Weights of a small transformer language model: vocabulary 4096.
Each number is 200 + 30 x the weight over its row's rms, rounded and kept within 0 to 999. Layers, rows and columns count from 0. The size before them is the row's rms in percent of the matrix's.

# layer 7 MLP up, 1024x256, rms 0.132, rows 47-60, columns 0-255
096,222,202,232,212,206,182,185,172,158,182,246,174,219,192,159,244,194,137,208,193,211,225,172,244,212,198,202,159,231,211,183,207,205,207,197,208,239,183,195,273,241,212,220,260,212,190,162,174,142,157,184,184,187,220,230,224,163,171,217,141,179,226,196,205,205,195,139,174,208,200,123,259,226,211,154,169,205,230,191,238,231,174,234,175,207,166,206,183,141,195,196,160,152,202,201,199,195,185,211,120,198,201,280,187,235,240,215,193,216,220,178,199,195,245,200,211,232,186,211,179,202,154,250,199,234,234,238,240,172,248,197,166,270,191,232,172,186,201,234,239,156,181,162,216,194,197,203,227,124,248,245,213,247,156,205,198,193,186,160,232,211,191,241,209,212,130,187,204,192,212,226,210,198,218,143,205,200,210,188,204,186,164,243,176,221,192,193,254,242,264,203,230,208,197,230,229,244,209,155,249,202,190,159,188,199,164,163,275,211,171,200,238,207,159,218,178,198,249,184,181,217,202,202,231,210,185,182,124,188,164,145,197,209,173,203,227,201,205,182,212,202,158,252,222,208,211,214,229,226,241,184,237,187,183,202,197
092,230,190,195,207,227,205,163,177,202,196,216,211,183,219,224,197,234,219,170,211,176,244,167,211,243,199,267,183,231,165,258,177,204,195,214,256,202,220,177,212,181,243,238,170,191,195,196,130,189,236,193,172,209,132,182,184,210,219,217,159,209,216,180,216,173,154,198,190,161,254,157,220,175,168,253,172,261,148,147,158,179,226,181,214,235,241,173,213,191,197,200,219,233,215,205,189,196,192,143,190,209,177,212,167,164,218,170,213,192,174,184,206,172,177,218,206,134,196,166,225,235,234,180,215,235,214,172,257,179,177,161,189,233,226,193,201,265,129,166,194,246,220,180,211,160,173,249,121,235,191,220,276,188,225,172,207,238,230,181,167,195,218,198,215,175,174,165,168,212,202,194,179,191,238,183,170,179,229,185,219,190,165,212,232,170,218,192,196,185,197,192,255,189,243,223,163,248,228,225,238,212,187,206,187,185,183,173,209,207,213,275,192,229,292,222,230,194,144,224,135,163,240,259,169,192,147,267,209,232,187,161,154,221,204,212,177,201,200,218,215,225,209,191,195,193,154,200,214,170,203,227,211,184,223,178,235
099,183,239,185,201,236,191,201,248,171,235,163,155,245,196,261,231,188,172,189,259,232,138,203,159,236,144,221,198,218,170,227,232,206,202,185,207,195,190,207,148,239,183,195,197,139,149,194,197,198,148,139,177,202,148,176,200,337,220,212,154,247,213,198,188,159,207,197,174,192,193,218,248,168,196,202,198,213,181,226,172,224,188,188,192,218,227,160,171,197,210,202,215,142,201,188,175,194,248,210,184,185,227,156,202,236,210,141,210,191,249,232,226,170,198,229,186,177,215,227,243,241,196,225,160,231,216,189,180,171,226,177,189,177,228,151,279,242,182,181,228,189,211,166,219,193,217,202,215,227,181,117,219,156,232,189,196,215,172,158,229,222,200,175,184,204,166,174,202,230,181,201,147,166,189,221,180,248,236,210,193,155,170,230,189,197,210,234,204,139,215,252,170,204,202,217,172,197,168,192,166,204,188,194,230,255,194,207,211,179,233,191,140,223,217,158,186,206,222,192,248,177,208,251,215,206,216,221,254,179,184,243,194,192,191,170,196,190,162,198,208,172,216,213,213,206,166,238,213,267,230,189,266,214,196,220,228
111,178,272,229,226,213,250,240,234,253,166,193,160,218,259,191,198,193,208,175,177,214,190,166,247,207,209,208,206,183,179,199,199,211,220,226,226,178,202,131,201,169,174,231,175,199,173,179,213,134,191,225,176,150,159,263,260,218,246,170,157,192,173,198,162,209,164,188,209,164,211,192,177,160,176,222,170,161,183,142,239,233,188,171,191,172,247,180,187,178,216,217,266,251,178,260,230,168,186,209,198,218,171,203,241,190,198,218,193,166,189,282,198,225,161,199,242,236,205,193,203,168,217,244,182,211,203,215,194,185,193,241,144,201,206,204,244,194,206,224,165,190,164,242,213,220,235,174,218,185,202,171,200,212,165,209,200,182,210,186,194,175,198,215,214,210,163,183,199,113,200,271,208,213,231,216,176,200,179,194,177,178,188,219,189,200,226,166,186,266,176,210,253,235,184,198,176,222,206,249,162,188,172,236,263,231,174,213,265,204,171,203,202,224,195,175,184,189,203,190,217,179,183,163,196,183,225,221,211,211,149,118,277,187,240,239,218,198,196,231,191,205,218,187,157,157,227,232,153,199,139,202,161,230,144,222,170
104,174,180,226,191,207,259,197,192,191,206,194,197,201,223,252,176,198,196,238,257,199,232,228,202,238,206,162,179,191,170,212,219,143,221,169,155,218,231,219,140,186,240,252,208,195,249,187,190,205,211,185,172,244,214,215,227,200,171,154,229,219,207,243,278,183,200,260,200,169,220,253,189,250,241,238,233,211,230,205,172,193,198,193,192,208,201,243,212,204,242,203,159,254,236,145,227,140,179,198,230,189,178,262,141,148,224,209,169,225,215,204,181,131,207,214,183,167,205,224,220,181,203,203,251,221,186,220,197,211,211,187,182,216,247,220,255,181,210,206,215,159,215,193,162,195,233,189,218,217,198,156,214,207,140,215,156,193,184,193,147,220,173,209,219,189,168,180,212,217,181,169,221,181,231,168,221,215,147,222,195,244,204,190,230,193,239,254,149,181,179,211,206,260,237,272,168,211,199,192,234,217,216,113,222,276,193,198,170,230,145,219,219,233,260,184,195,219,193,240,211,235,193,181,180,240,234,174,222,169,181,230,170,185,212,216,149,192,189,196,195,162,224,218,165,190,185,233,191,192,148,206,134,223,192,190,150
100,238,197,223,197,219,151,202,213,175,206,199,215,142,194,212,195,240,175,243,182,194,172,207,164,215,197,210,267,208,247,182,242,196,187,172,134,226,200,215,219,191,234,230,198,200,233,171,238,162,178,170,115,163,191,200,240,164,140,222,213,198,182,175,217,174,141,244,275,183,227,186,229,188,241,183,187,234,247,157,210,249,169,273,189,156,241,170,212,160,281,182,213,189,221,215,213,255,189,223,243,236,225,217,202,182,174,225,221,204,229,186,154,194,190,226,186,186,167,204,218,197,190,167,229,230,191,180,212,188,221,219,184,178,157,207,171,171,261,155,210,189,173,200,165,244,241,203,180,165,225,192,270,187,193,172,202,228,257,200,242,224,228,177,162,205,246,185,222,104,235,174,176,191,202,200,256,193,175,159,244,202,192,243,203,181,200,212,207,161,220,190,191,152,240,160,217,200,137,223,225,222,195,213,207,204,133,212,208,176,151,212,222,260,156,244,194,211,168,197,175,202,243,179,221,219,202,148,196,186,178,192,182,157,218,214,192,170,205,193,207,204,137,228,193,218,206,217,209,213,182,195,207,212,206,173,249
096,191,234,271,201,217,218,232,189,221,248,260,191,246,199,201,194,227,194,182,185,199,202,213,219,220,153,194,196,230,235,191,242,222,190,193,168,185,190,216,198,211,162,186,214,169,168,223,184,213,185,233,212,187,111,202,215,250,206,179,220,228,165,177,186,190,199,194,248,174,168,230,191,270,236,139,195,179,177,165,236,169,180,200,220,181,207,209,175,211,189,208,211,211,218,158,190,202,144,248,225,242,180,187,184,233,238,168,171,190,213,210,213,211,158,188,191,151,165,216,147,238,197,107,194,218,235,162,190,155,207,168,187,202,171,249,237,165,204,246,177,172,211,245,192,253,166,209,186,222,233,154,231,195,142,180,211,231,219,201,212,222,205,205,208,204,261,204,228,206,171,210,167,202,220,225,170,200,175,198,117,196,191,163,219,138,176,190,125,189,199,206,179,212,207,277,223,190,186,171,235,163,237,134,146,206,187,252,189,240,192,167,130,221,180,192,217,215,157,184,214,192,199,186,193,186,125,197,198,198,254,218,159,183,139,226,199,172,209,217,184,197,214,248,198,182,181,187,187,207,150,233,159,175,145,166,224
104,173,195,168,207,315,235,172,187,218,195,217,212,222,205,207,199,159,172,237,182,195,216,185,234,113,158,186,185,157,167,150,133,172,210,204,197,229,190,144,200,169,197,228,170,215,213,190,209,188,221,188,160,156,188,271,237,154,165,235,223,171,165,186,250,153,185,220,207,207,176,208,235,164,189,188,218,263,203,188,156,166,224,137,186,204,197,270,179,251,246,205,152,146,185,212,217,184,209,251,194,149,179,211,192,199,165,157,207,179,180,186,210,153,203,194,246,172,187,234,181,187,202,192,222,210,240,218,159,194,270,154,173,245,222,195,183,182,218,184,230,202,270,195,203,212,279,237,206,160,169,147,212,190,177,207,197,187,183,155,150,234,246,194,183,211,183,202,178,197,166,205,164,189,200,196,245,186,140,199,170,180,198,235,217,192,225,191,214,178,192,171,220,213,187,215,192,195,200,131,184,234,246,245,248,217,169,241,163,190,192,195,201,182,137,209,220,195,193,205,168,195,201,199,202,223,227,180,232,213,152,216,193,212,231,229,163,185,179,199,211,198,179,209,246,170,197,181,246,224,238,140,192,195,188,182,231
105,198,183,193,156,204,245,262,168,170,214,182,213,206,221,226,201,224,167,286,212,161,194,249,181,173,193,156,222,198,234,195,199,217,245,211,279,230,191,142,211,173,204,181,173,182,233,173,161,157,202,217,205,165,175,196,185,192,186,214,182,186,152,191,209,203,204,227,241,173,197,134,174,223,214,166,161,204,184,250,187,231,217,212,217,198,218,220,240,189,135,255,192,124,187,223,231,156,259,199,202,246,119,216,147,184,258,171,237,157,185,220,213,206,206,207,178,175,219,179,201,169,200,207,220,156,170,160,161,151,206,202,209,154,250,176,241,160,184,198,182,222,243,167,219,163,209,217,185,183,181,227,208,182,195,247,199,228,202,216,230,179,197,145,240,141,125,226,211,195,169,209,192,164,209,229,212,217,192,200,179,146,223,218,202,242,221,201,176,237,228,149,190,170,207,235,220,264,193,164,224,248,203,209,202,197,232,220,227,189,227,245,208,170,251,191,251,198,178,216,173,264,193,190,162,172,210,215,218,160,183,225,168,194,163,144,187,218,176,249,199,206,178,254,196,215,181,234,207,188,206,160,197,222,193,165,213
091,175,205,162,222,173,281,205,148,157,258,225,274,195,227,165,207,192,175,235,206,198,169,228,162,187,165,228,183,211,215,234,206,225,208,215,197,186,241,193,174,190,189,202,242,195,198,196,173,253,217,165,213,184,238,260,224,189,233,153,187,171,244,239,237,248,215,225,198,170,209,214,173,234,244,180,191,174,248,223,143,206,148,195,195,180,184,226,205,166,153,199,214,172,153,214,153,233,188,190,222,209,177,196,201,167,148,202,175,233,197,203,245,222,282,298,130,206,214,209,173,182,152,163,175,202,231,197,226,245,138,212,238,222,230,220,214,187,193,200,222,234,184,235,224,169,201,176,238,209,218,207,218,165,223,176,163,215,219,246,256,213,258,226,164,195,216,213,186,203,176,179,194,157,200,200,209,206,165,230,206,238,171,178,240,169,189,196,210,198,224,192,204,191,182,228,197,233,169,193,218,204,218,165,225,181,207,244,141,204,234,202,210,206,170,217,233,164,178,237,211,210,196,201,245,189,196,264,211,222,186,254,210,140,248,181,252,208,156,232,121,213,193,156,224,239,187,190,225,185,190,178,191,241,159,165,210
104,192,205,169,230,193,190,228,174,246,157,142,193,216,228,174,192,214,232,145,188,223,222,193,195,199,226,298,155,234,208,193,203,228,257,176,163,158,177,175,202,162,213,212,247,239,225,222,141,222,179,185,170,220,203,250,179,194,229,224,237,182,137,184,231,207,236,225,224,223,190,212,233,205,196,175,174,177,203,218,242,291,213,167,175,236,229,201,203,226,212,201,144,203,193,181,190,246,220,201,183,164,183,220,254,221,187,149,175,179,145,252,229,220,220,164,191,130,226,187,219,150,194,218,186,145,229,192,233,155,150,215,181,221,195,180,192,242,159,193,210,179,216,172,243,201,202,150,236,146,206,212,255,180,157,218,163,155,163,202,129,198,223,192,199,209,202,216,180,169,237,219,143,175,195,139,230,217,194,202,200,240,207,230,229,190,210,181,253,196,193,211,198,271,184,193,213,194,142,226,245,202,170,149,168,243,185,194,203,211,265,202,206,161,197,191,203,197,127,165,207,205,201,232,198,213,219,223,230,209,167,147,247,167,240,201,178,208,210,189,192,185,176,210,209,229,209,245,218,198,199,243,191,189,210,220,183
104,219,175,205,223,235,251,200,213,252,176,182,229,216,236,181,161,244,190,167,187,197,221,178,181,196,209,268,220,162,204,189,210,178,262,191,210,210,199,178,195,211,158,268,179,207,164,237,202,245,180,204,199,149,199,187,229,210,190,214,211,254,250,205,160,220,212,218,233,171,179,162,215,199,252,223,233,222,205,208,198,247,199,204,251,168,184,217,200,241,196,204,222,176,152,191,188,226,165,205,177,191,222,231,214,236,231,186,215,191,180,222,146,207,188,210,140,104,224,201,188,243,192,115,179,228,196,223,224,230,267,263,198,208,223,242,257,226,215,101,228,202,203,242,216,204,171,198,164,195,185,197,204,188,115,191,166,239,224,165,182,221,235,258,201,178,217,184,210,235,207,196,179,218,174,148,180,177,185,206,239,158,235,157,162,217,176,213,208,173,222,174,192,182,231,196,208,260,204,174,223,207,205,249,180,193,153,182,152,235,214,161,226,175,129,207,197,199,167,210,226,175,237,169,229,256,233,165,210,200,227,195,165,218,215,204,254,195,188,197,193,183,198,180,174,246,245,253,200,206,182,225,228,222,221,223,236
092,208,169,182,152,127,239,232,205,196,216,230,211,199,221,204,235,210,177,218,248,198,209,248,185,205,165,203,170,238,213,214,219,194,154,192,202,206,206,188,243,200,162,246,182,213,191,202,213,208,207,194,210,236,222,176,213,192,223,208,155,265,187,173,207,115,191,171,258,225,133,180,244,217,216,151,222,197,173,195,216,148,197,170,179,194,163,196,182,223,157,223,190,191,227,213,232,206,199,182,186,174,180,156,186,184,185,171,169,185,204,217,160,200,221,224,225,218,189,183,214,204,219,196,230,167,155,211,209,176,215,198,207,161,143,185,210,147,214,189,174,201,230,226,189,216,225,182,203,197,136,207,223,95,207,159,203,137,196,179,200,188,239,189,247,185,226,180,252,243,200,165,197,213,232,223,223,218,210,192,157,244,179,167,274,207,218,188,200,199,243,208,169,231,171,175,186,176,206,222,220,215,210,191,209,169,182,201,152,171,168,179,219,198,242,179,189,187,230,180,231,255,225,173,235,216,238,305,150,204,195,202,189,215,205,228,218,228,112,155,151,196,144,263,240,209,178,176,244,239,240,257,238,225,239,218,168
098,191,187,188,158,194,207,258,184,208,222,231,192,234,192,193,196,191,231,235,173,134,243,230,166,198,199,162,260,187,165,186,199,182,223,192,193,197,227,149,183,142,255,168,194,213,197,178,241,213,207,180,212,219,151,190,167,196,219,230,178,153,186,192,210,169,185,182,175,187,233,175,175,227,223,243,222,159,177,174,226,191,210,159,209,209,234,204,182,267,201,185,203,191,193,201,275,196,177,205,188,215,191,171,166,237,189,227,198,156,185,195,207,190,261,173,149,201,182,154,229,195,199,155,178,192,178,124,185,218,197,217,218,202,200,211,207,201,246,228,232,200,190,219,157,199,222,175,184,267,172,224,137,221,210,223,181,157,238,187,207,247,203,196,240,189,170,172,213,160,157,235,204,200,215,177,180,133,308,187,167,195,218,160,171,152,212,260,140,246,175,163,172,208,192,153,175,202,210,193,205,167,175,213,202,213,212,209,187,217,178,232,128,156,230,187,273,187,232,206,241,188,128,187,228,207,212,210,189,168,260,216,191,196,198,170,242,215,239,187,211,216,152,228,150,208,161,150,208,168,258,196,202,214,217,245,226
# layer 7 MLP down (transposed), 1024x256, rms 0.0676, rows 47-59, columns 0-255
089,178,195,249,201,194,164,172,157,183,174,174,182,172,181,156,126,197,196,132,203,194,180,194,228,189,208,226,158,172,209,260,176,221,207,225,250,166,187,192,176,181,212,146,205,168,213,159,219,207,226,203,191,216,180,203,221,201,173,178,216,162,204,202,212,215,240,163,163,209,178,200,176,213,190,235,212,227,187,243,138,159,189,235,158,173,173,196,207,171,171,223,222,190,193,218,243,243,210,216,189,218,182,184,132,154,185,198,230,209,182,224,201,214,200,170,183,206,205,167,212,233,178,199,227,192,254,226,230,167,189,135,198,232,170,246,218,220,227,211,254,223,197,193,183,211,228,169,258,247,230,233,268,274,179,140,226,175,168,180,190,185,173,212,179,249,160,233,165,189,173,213,171,207,214,185,171,167,210,190,237,239,185,168,252,157,142,243,171,221,208,241,240,153,231,218,170,228,221,158,162,226,155,209,222,143,186,265,163,211,194,205,228,173,216,217,145,196,251,183,187,167,228,212,190,181,219,222,233,161,236,143,175,193,144,120,154,192,208,184,222,193,182,184,180,215,209,209,229,195,160,271,205,216,193,185,183
095,192,182,231,124,251,211,164,208,151,255,190,259,195,175,169,201,173,205,209,194,226,226,209,218,222,214,254,184,255,178,157,223,172,201,245,197,241,183,179,212,149,202,229,193,173,194,166,192,204,237,184,155,226,186,215,214,212,248,244,211,209,212,169,215,157,223,223,214,164,224,203,229,190,173,224,189,180,208,240,236,199,186,204,194,209,177,210,170,236,198,231,169,172,204,230,182,159,250,173,205,209,190,181,225,208,194,230,190,174,201,170,255,157,202,162,214,155,160,199,179,199,202,184,161,156,182,193,189,175,224,181,199,214,194,134,239,187,160,246,182,169,164,196,270,190,241,203,205,235,171,206,204,190,218,218,222,283,112,171,204,194,129,201,153,225,174,284,197,104,230,205,163,157,243,184,165,196,143,234,188,220,156,156,213,188,185,185,221,167,189,229,240,226,179,209,204,212,175,183,231,206,194,227,228,218,211,199,234,233,222,189,208,200,211,221,204,216,211,178,217,158,195,141,179,227,161,211,139,234,202,212,206,273,106,195,182,195,218,179,207,179,218,205,186,195,173,216,220,220,184,201,203,230,251,202,154
104,193,132,150,223,211,195,237,148,183,188,154,144,195,190,196,196,180,198,195,170,225,196,226,182,250,169,196,168,222,189,210,211,158,202,197,214,252,143,164,193,190,176,223,207,258,149,193,175,149,174,152,195,207,221,223,236,193,181,238,240,192,239,212,231,223,178,177,214,199,227,182,233,222,227,196,177,228,234,182,225,132,213,166,245,218,183,164,257,216,189,212,225,198,195,210,155,200,193,258,159,223,190,185,246,204,197,197,191,177,164,215,199,236,212,215,172,192,171,248,208,102,187,230,257,214,241,208,194,203,212,205,178,173,213,185,202,229,215,184,195,215,191,233,227,219,220,166,186,136,134,162,177,201,200,189,150,244,236,162,192,222,176,198,190,204,220,184,238,155,256,202,178,267,181,241,259,237,189,187,178,191,183,239,248,189,173,187,238,172,233,209,221,206,278,209,188,179,168,185,132,185,176,229,213,218,213,215,220,195,194,187,210,195,237,235,152,175,172,179,225,195,195,245,191,195,254,191,197,157,213,244,190,189,214,214,207,174,89,224,245,230,172,210,185,165,192,210,186,217,196,215,195,240,213,215,276
113,189,174,228,276,189,224,262,185,209,214,181,266,175,227,227,148,185,197,202,165,255,159,198,182,212,203,222,241,159,159,223,205,225,197,187,191,143,228,192,234,227,163,208,220,209,157,164,192,197,211,192,185,210,191,196,207,242,151,210,186,225,190,190,215,195,153,185,249,272,233,191,205,155,172,183,195,179,165,216,215,203,222,173,177,239,229,227,219,146,236,199,191,226,184,227,223,188,135,248,255,219,223,180,238,218,160,207,159,131,219,210,204,157,224,229,193,214,225,179,202,233,158,233,320,179,215,198,194,210,219,262,153,195,240,214,143,203,233,185,210,196,246,203,195,173,209,189,216,240,204,199,209,176,238,178,204,195,183,186,190,203,193,248,191,216,173,183,194,210,163,176,214,194,230,219,175,166,206,258,252,171,197,193,225,112,166,199,194,162,201,181,216,162,169,198,218,229,225,212,228,207,221,195,209,199,113,185,206,213,186,222,199,186,216,170,193,165,224,226,199,222,224,190,186,198,164,131,221,243,195,192,252,224,231,210,270,163,211,190,256,192,165,207,210,234,187,186,155,225,193,249,232,255,206,170,216
106,174,236,184,265,253,234,198,201,243,178,225,202,159,200,176,228,172,199,206,187,174,228,169,168,144,182,231,241,220,267,239,231,158,279,189,207,173,213,194,226,172,117,207,214,253,225,191,230,202,193,248,236,232,241,201,187,182,186,152,243,216,213,156,215,180,209,187,144,191,172,217,213,207,215,168,231,185,235,229,163,132,182,213,210,201,227,176,189,236,191,186,265,241,199,143,174,179,228,215,214,204,204,225,150,185,206,207,211,233,194,256,219,135,177,199,212,187,194,218,153,175,232,169,183,211,245,211,227,201,185,244,199,225,217,225,219,196,157,152,152,181,205,167,154,200,218,241,246,158,244,220,220,199,171,222,186,219,206,314,194,155,162,151,215,160,200,227,182,238,204,180,195,200,193,176,189,179,163,173,158,210,171,193,215,180,145,260,213,189,189,253,196,272,181,217,227,187,196,210,216,178,159,159,177,206,202,199,218,191,172,175,246,171,177,223,144,232,214,220,216,195,226,197,190,172,159,190,168,228,180,176,190,209,180,179,197,226,205,218,194,182,221,151,179,162,254,201,201,179,177,206,214,227,173,173,168
099,190,170,214,158,240,181,189,177,185,241,193,197,185,218,167,179,254,209,213,152,223,176,194,184,203,218,172,162,187,207,216,179,218,179,190,175,179,188,173,182,195,184,232,144,178,222,194,154,197,189,240,182,145,223,150,252,222,213,178,262,213,204,217,198,213,228,203,229,233,210,174,224,159,267,211,224,182,209,205,222,172,194,188,203,166,192,176,207,210,217,184,221,252,204,193,240,185,210,140,170,190,172,193,161,192,123,214,238,197,235,183,209,216,243,171,245,182,179,250,180,212,184,207,224,223,169,156,207,196,205,243,211,222,196,195,186,202,200,124,148,202,199,200,135,214,204,237,236,154,209,167,189,232,156,201,125,234,208,194,209,209,266,198,196,216,202,173,209,139,188,194,250,200,206,220,163,176,227,168,129,285,181,220,208,235,195,171,204,211,228,246,224,158,217,240,215,210,157,230,200,172,219,197,203,144,130,240,226,166,188,217,200,230,166,204,130,219,192,200,268,150,235,233,168,195,184,217,258,209,156,213,150,161,170,205,211,224,186,184,245,234,257,197,207,238,241,189,173,221,178,178,223,156,247,225,185
098,172,192,267,193,186,228,224,182,183,222,201,235,169,280,209,229,248,213,202,210,177,214,229,203,226,212,214,197,183,164,209,234,193,179,214,170,175,198,253,143,229,191,239,221,175,169,244,234,183,213,165,200,175,184,150,186,166,223,173,184,120,196,226,192,210,237,203,140,209,169,232,126,211,217,151,232,244,192,204,154,205,225,155,181,186,222,194,218,212,157,223,172,194,171,154,277,200,165,184,190,166,187,214,128,199,224,157,203,238,189,235,226,211,165,223,214,200,207,125,209,183,198,211,219,170,249,182,194,143,218,211,162,177,150,182,213,127,214,219,242,204,167,242,204,207,227,260,176,187,178,175,218,214,209,236,215,220,196,203,215,227,164,201,230,209,213,183,212,204,166,197,261,235,245,205,229,232,179,187,180,223,199,201,193,157,155,247,196,221,187,264,172,157,166,218,208,226,229,181,195,170,196,182,262,157,164,196,207,173,181,203,238,186,186,212,216,177,185,238,218,214,218,165,202,197,258,204,194,203,193,232,163,148,228,163,174,209,166,160,204,187,255,181,191,196,205,232,202,230,223,124,184,225,116,199,211
103,159,268,204,210,193,188,265,211,168,248,240,258,182,182,212,212,219,261,276,185,197,217,182,243,236,206,198,194,146,183,190,210,203,221,255,184,191,234,216,186,174,214,198,184,192,168,243,240,197,242,259,159,179,161,212,229,207,187,209,153,221,163,224,166,201,195,191,176,201,217,203,254,198,214,247,205,157,170,215,180,217,232,189,190,196,171,193,202,221,189,231,212,189,219,179,167,136,168,138,240,183,245,194,251,237,214,202,178,247,164,180,187,190,195,184,217,222,190,197,129,147,149,207,220,201,195,209,191,172,205,200,208,188,183,201,150,188,162,202,208,272,220,208,235,202,237,198,196,204,179,180,207,235,205,193,261,168,167,221,191,136,223,223,181,199,179,173,227,189,194,250,129,142,182,170,236,178,190,198,179,219,198,198,223,223,195,213,161,128,226,172,233,169,200,199,219,157,156,220,172,206,152,216,264,173,198,211,123,217,170,109,225,183,197,209,192,207,218,182,214,160,213,170,165,201,198,136,194,174,216,216,171,247,126,187,188,224,145,169,198,182,218,206,216,213,185,230,183,185,191,197,233,149,181,219,220
103,197,217,190,185,187,237,133,154,236,182,168,197,218,200,210,208,225,173,245,155,219,184,250,185,154,190,186,195,160,241,246,183,162,241,211,241,212,263,215,161,193,255,206,227,217,221,187,185,148,190,243,171,188,224,181,179,233,197,247,279,208,242,205,210,218,185,210,199,196,199,139,180,208,166,221,165,197,158,206,218,221,207,232,222,250,215,217,232,188,149,180,256,192,194,246,243,258,163,202,194,196,187,174,183,187,224,164,183,194,179,141,182,198,230,212,208,205,244,192,192,237,211,201,164,167,137,219,211,164,189,206,154,178,165,236,251,176,191,190,167,208,197,202,175,221,175,206,230,86,189,179,166,193,153,196,192,238,177,202,208,221,231,194,249,236,202,221,188,209,216,271,234,234,217,237,188,170,198,190,217,203,218,219,276,176,206,162,227,240,156,204,187,221,221,166,190,229,199,200,196,205,168,212,172,180,209,140,177,183,243,169,221,193,159,194,213,184,183,173,162,193,210,166,194,185,187,218,237,220,206,166,207,206,234,202,211,252,193,182,229,190,212,209,186,291,136,213,261,235,237,182,195,219,129,166,216
086,194,175,187,237,153,149,133,170,169,206,182,181,221,121,243,161,213,209,196,189,179,185,218,267,223,205,199,150,177,225,171,174,199,217,193,220,229,214,230,208,234,187,235,186,230,229,201,183,241,282,240,165,203,226,167,249,148,196,146,252,229,229,204,201,207,189,199,191,195,201,160,179,197,224,225,231,209,201,188,203,238,235,191,204,176,169,194,199,216,213,184,237,227,198,176,190,146,232,213,174,190,208,214,176,206,229,152,181,204,187,174,222,193,184,193,179,179,141,162,183,153,190,179,190,108,171,165,233,214,194,219,164,173,188,183,195,193,267,133,144,228,207,190,196,234,209,170,225,208,190,192,254,242,233,175,213,246,203,149,278,167,181,189,211,208,183,152,206,207,259,214,214,219,218,213,236,160,208,211,218,218,165,146,191,201,191,199,230,279,188,233,146,172,220,183,240,216,216,205,180,233,208,182,168,210,237,203,236,168,265,248,187,206,197,232,152,168,239,248,223,214,139,150,189,185,179,160,207,238,238,167,144,136,239,222,200,184,198,184,187,192,217,189,167,204,229,184,206,188,188,203,177,197,223,193,203
106,168,212,209,186,179,172,212,214,169,170,145,212,222,185,186,250,231,258,208,210,210,153,182,169,191,201,195,143,209,248,202,205,216,177,193,173,237,154,224,206,191,175,153,199,179,242,187,202,149,154,187,189,188,170,187,182,159,172,226,141,207,142,162,191,178,208,151,157,177,213,178,213,142,257,163,195,207,229,212,205,174,161,268,173,190,178,141,158,224,202,256,222,203,224,191,231,245,170,184,218,214,203,182,146,141,194,184,207,214,208,242,262,172,146,221,192,251,172,173,177,234,228,236,184,176,196,193,221,206,180,183,211,153,189,186,195,211,225,151,191,134,189,220,209,194,154,214,230,185,199,209,199,190,146,189,218,204,224,235,200,213,217,230,186,168,202,229,170,191,275,201,178,192,190,219,267,188,133,203,222,220,141,185,217,242,217,198,149,155,180,246,218,206,189,197,226,217,229,212,212,223,162,185,222,193,208,184,265,233,200,149,258,247,162,226,241,229,174,191,194,192,199,231,235,166,241,216,169,185,194,252,205,162,158,181,143,234,222,186,191,171,228,196,169,195,226,205,179,232,188,190,206,277,164,245,194
101,185,187,234,194,263,195,175,177,195,249,213,187,197,228,219,202,208,199,185,189,212,224,210,185,223,171,185,196,168,221,233,221,231,237,159,150,263,180,174,184,200,220,210,188,190,222,190,201,213,233,224,277,188,162,237,218,233,160,205,258,228,212,154,213,196,160,234,206,172,199,170,184,223,232,167,214,221,205,230,207,257,212,230,218,191,149,180,217,186,185,159,172,162,167,222,222,173,179,193,236,172,178,244,244,192,190,240,193,198,181,233,179,147,203,132,218,199,153,191,201,206,222,180,143,189,178,226,167,206,232,328,183,174,210,154,255,159,247,152,200,185,192,173,241,193,244,180,187,249,236,183,174,166,159,177,177,149,238,178,203,198,185,262,245,214,193,155,207,232,200,188,212,205,186,166,151,222,168,167,206,186,194,169,223,200,210,219,216,151,226,197,233,233,192,170,174,161,164,222,158,121,237,195,202,204,153,165,192,149,178,152,212,171,198,237,184,130,237,169,191,202,171,231,213,192,211,206,193,222,236,177,201,167,188,201,194,184,226,225,205,155,206,201,185,178,240,237,238,201,236,162,192,273,207,215,183
095,262,228,145,202,208,231,219,233,216,173,230,206,218,213,176,209,240,164,185,218,181,209,187,236,208,190,220,198,246,237,209,182,190,190,209,186,188,154,186,196,190,176,201,199,205,190,200,210,184,198,205,148,182,264,140,255,151,240,258,161,181,213,223,250,195,199,205,190,146,228,233,166,192,151,186,235,179,171,205,216,237,217,176,228,203,214,229,178,208,211,171,219,203,202,212,213,223,251,170,204,247,176,215,193,174,176,211,227,230,205,169,188,199,191,206,189,172,206,194,231,211,190,128,217,214,163,229,206,132,268,170,181,189,140,207,183,189,182,206,178,237,143,243,193,180,170,214,226,238,205,244,171,140,166,171,178,246,234,171,167,218,155,197,203,205,235,199,186,173,176,174,123,134,196,197,153,190,211,195,183,235,234,227,194,187,196,198,171,161,120,171,211,178,181,215,200,162,254,254,205,242,167,159,177,169,179,181,198,186,123,198,247,214,198,232,165,173,197,171,229,218,196,151,220,185,224,255,208,202,154,243,206,211,167,165,196,237,171,193,210,159,141,226,206,243,138,200,161,170,159,184,235,172,255,214,222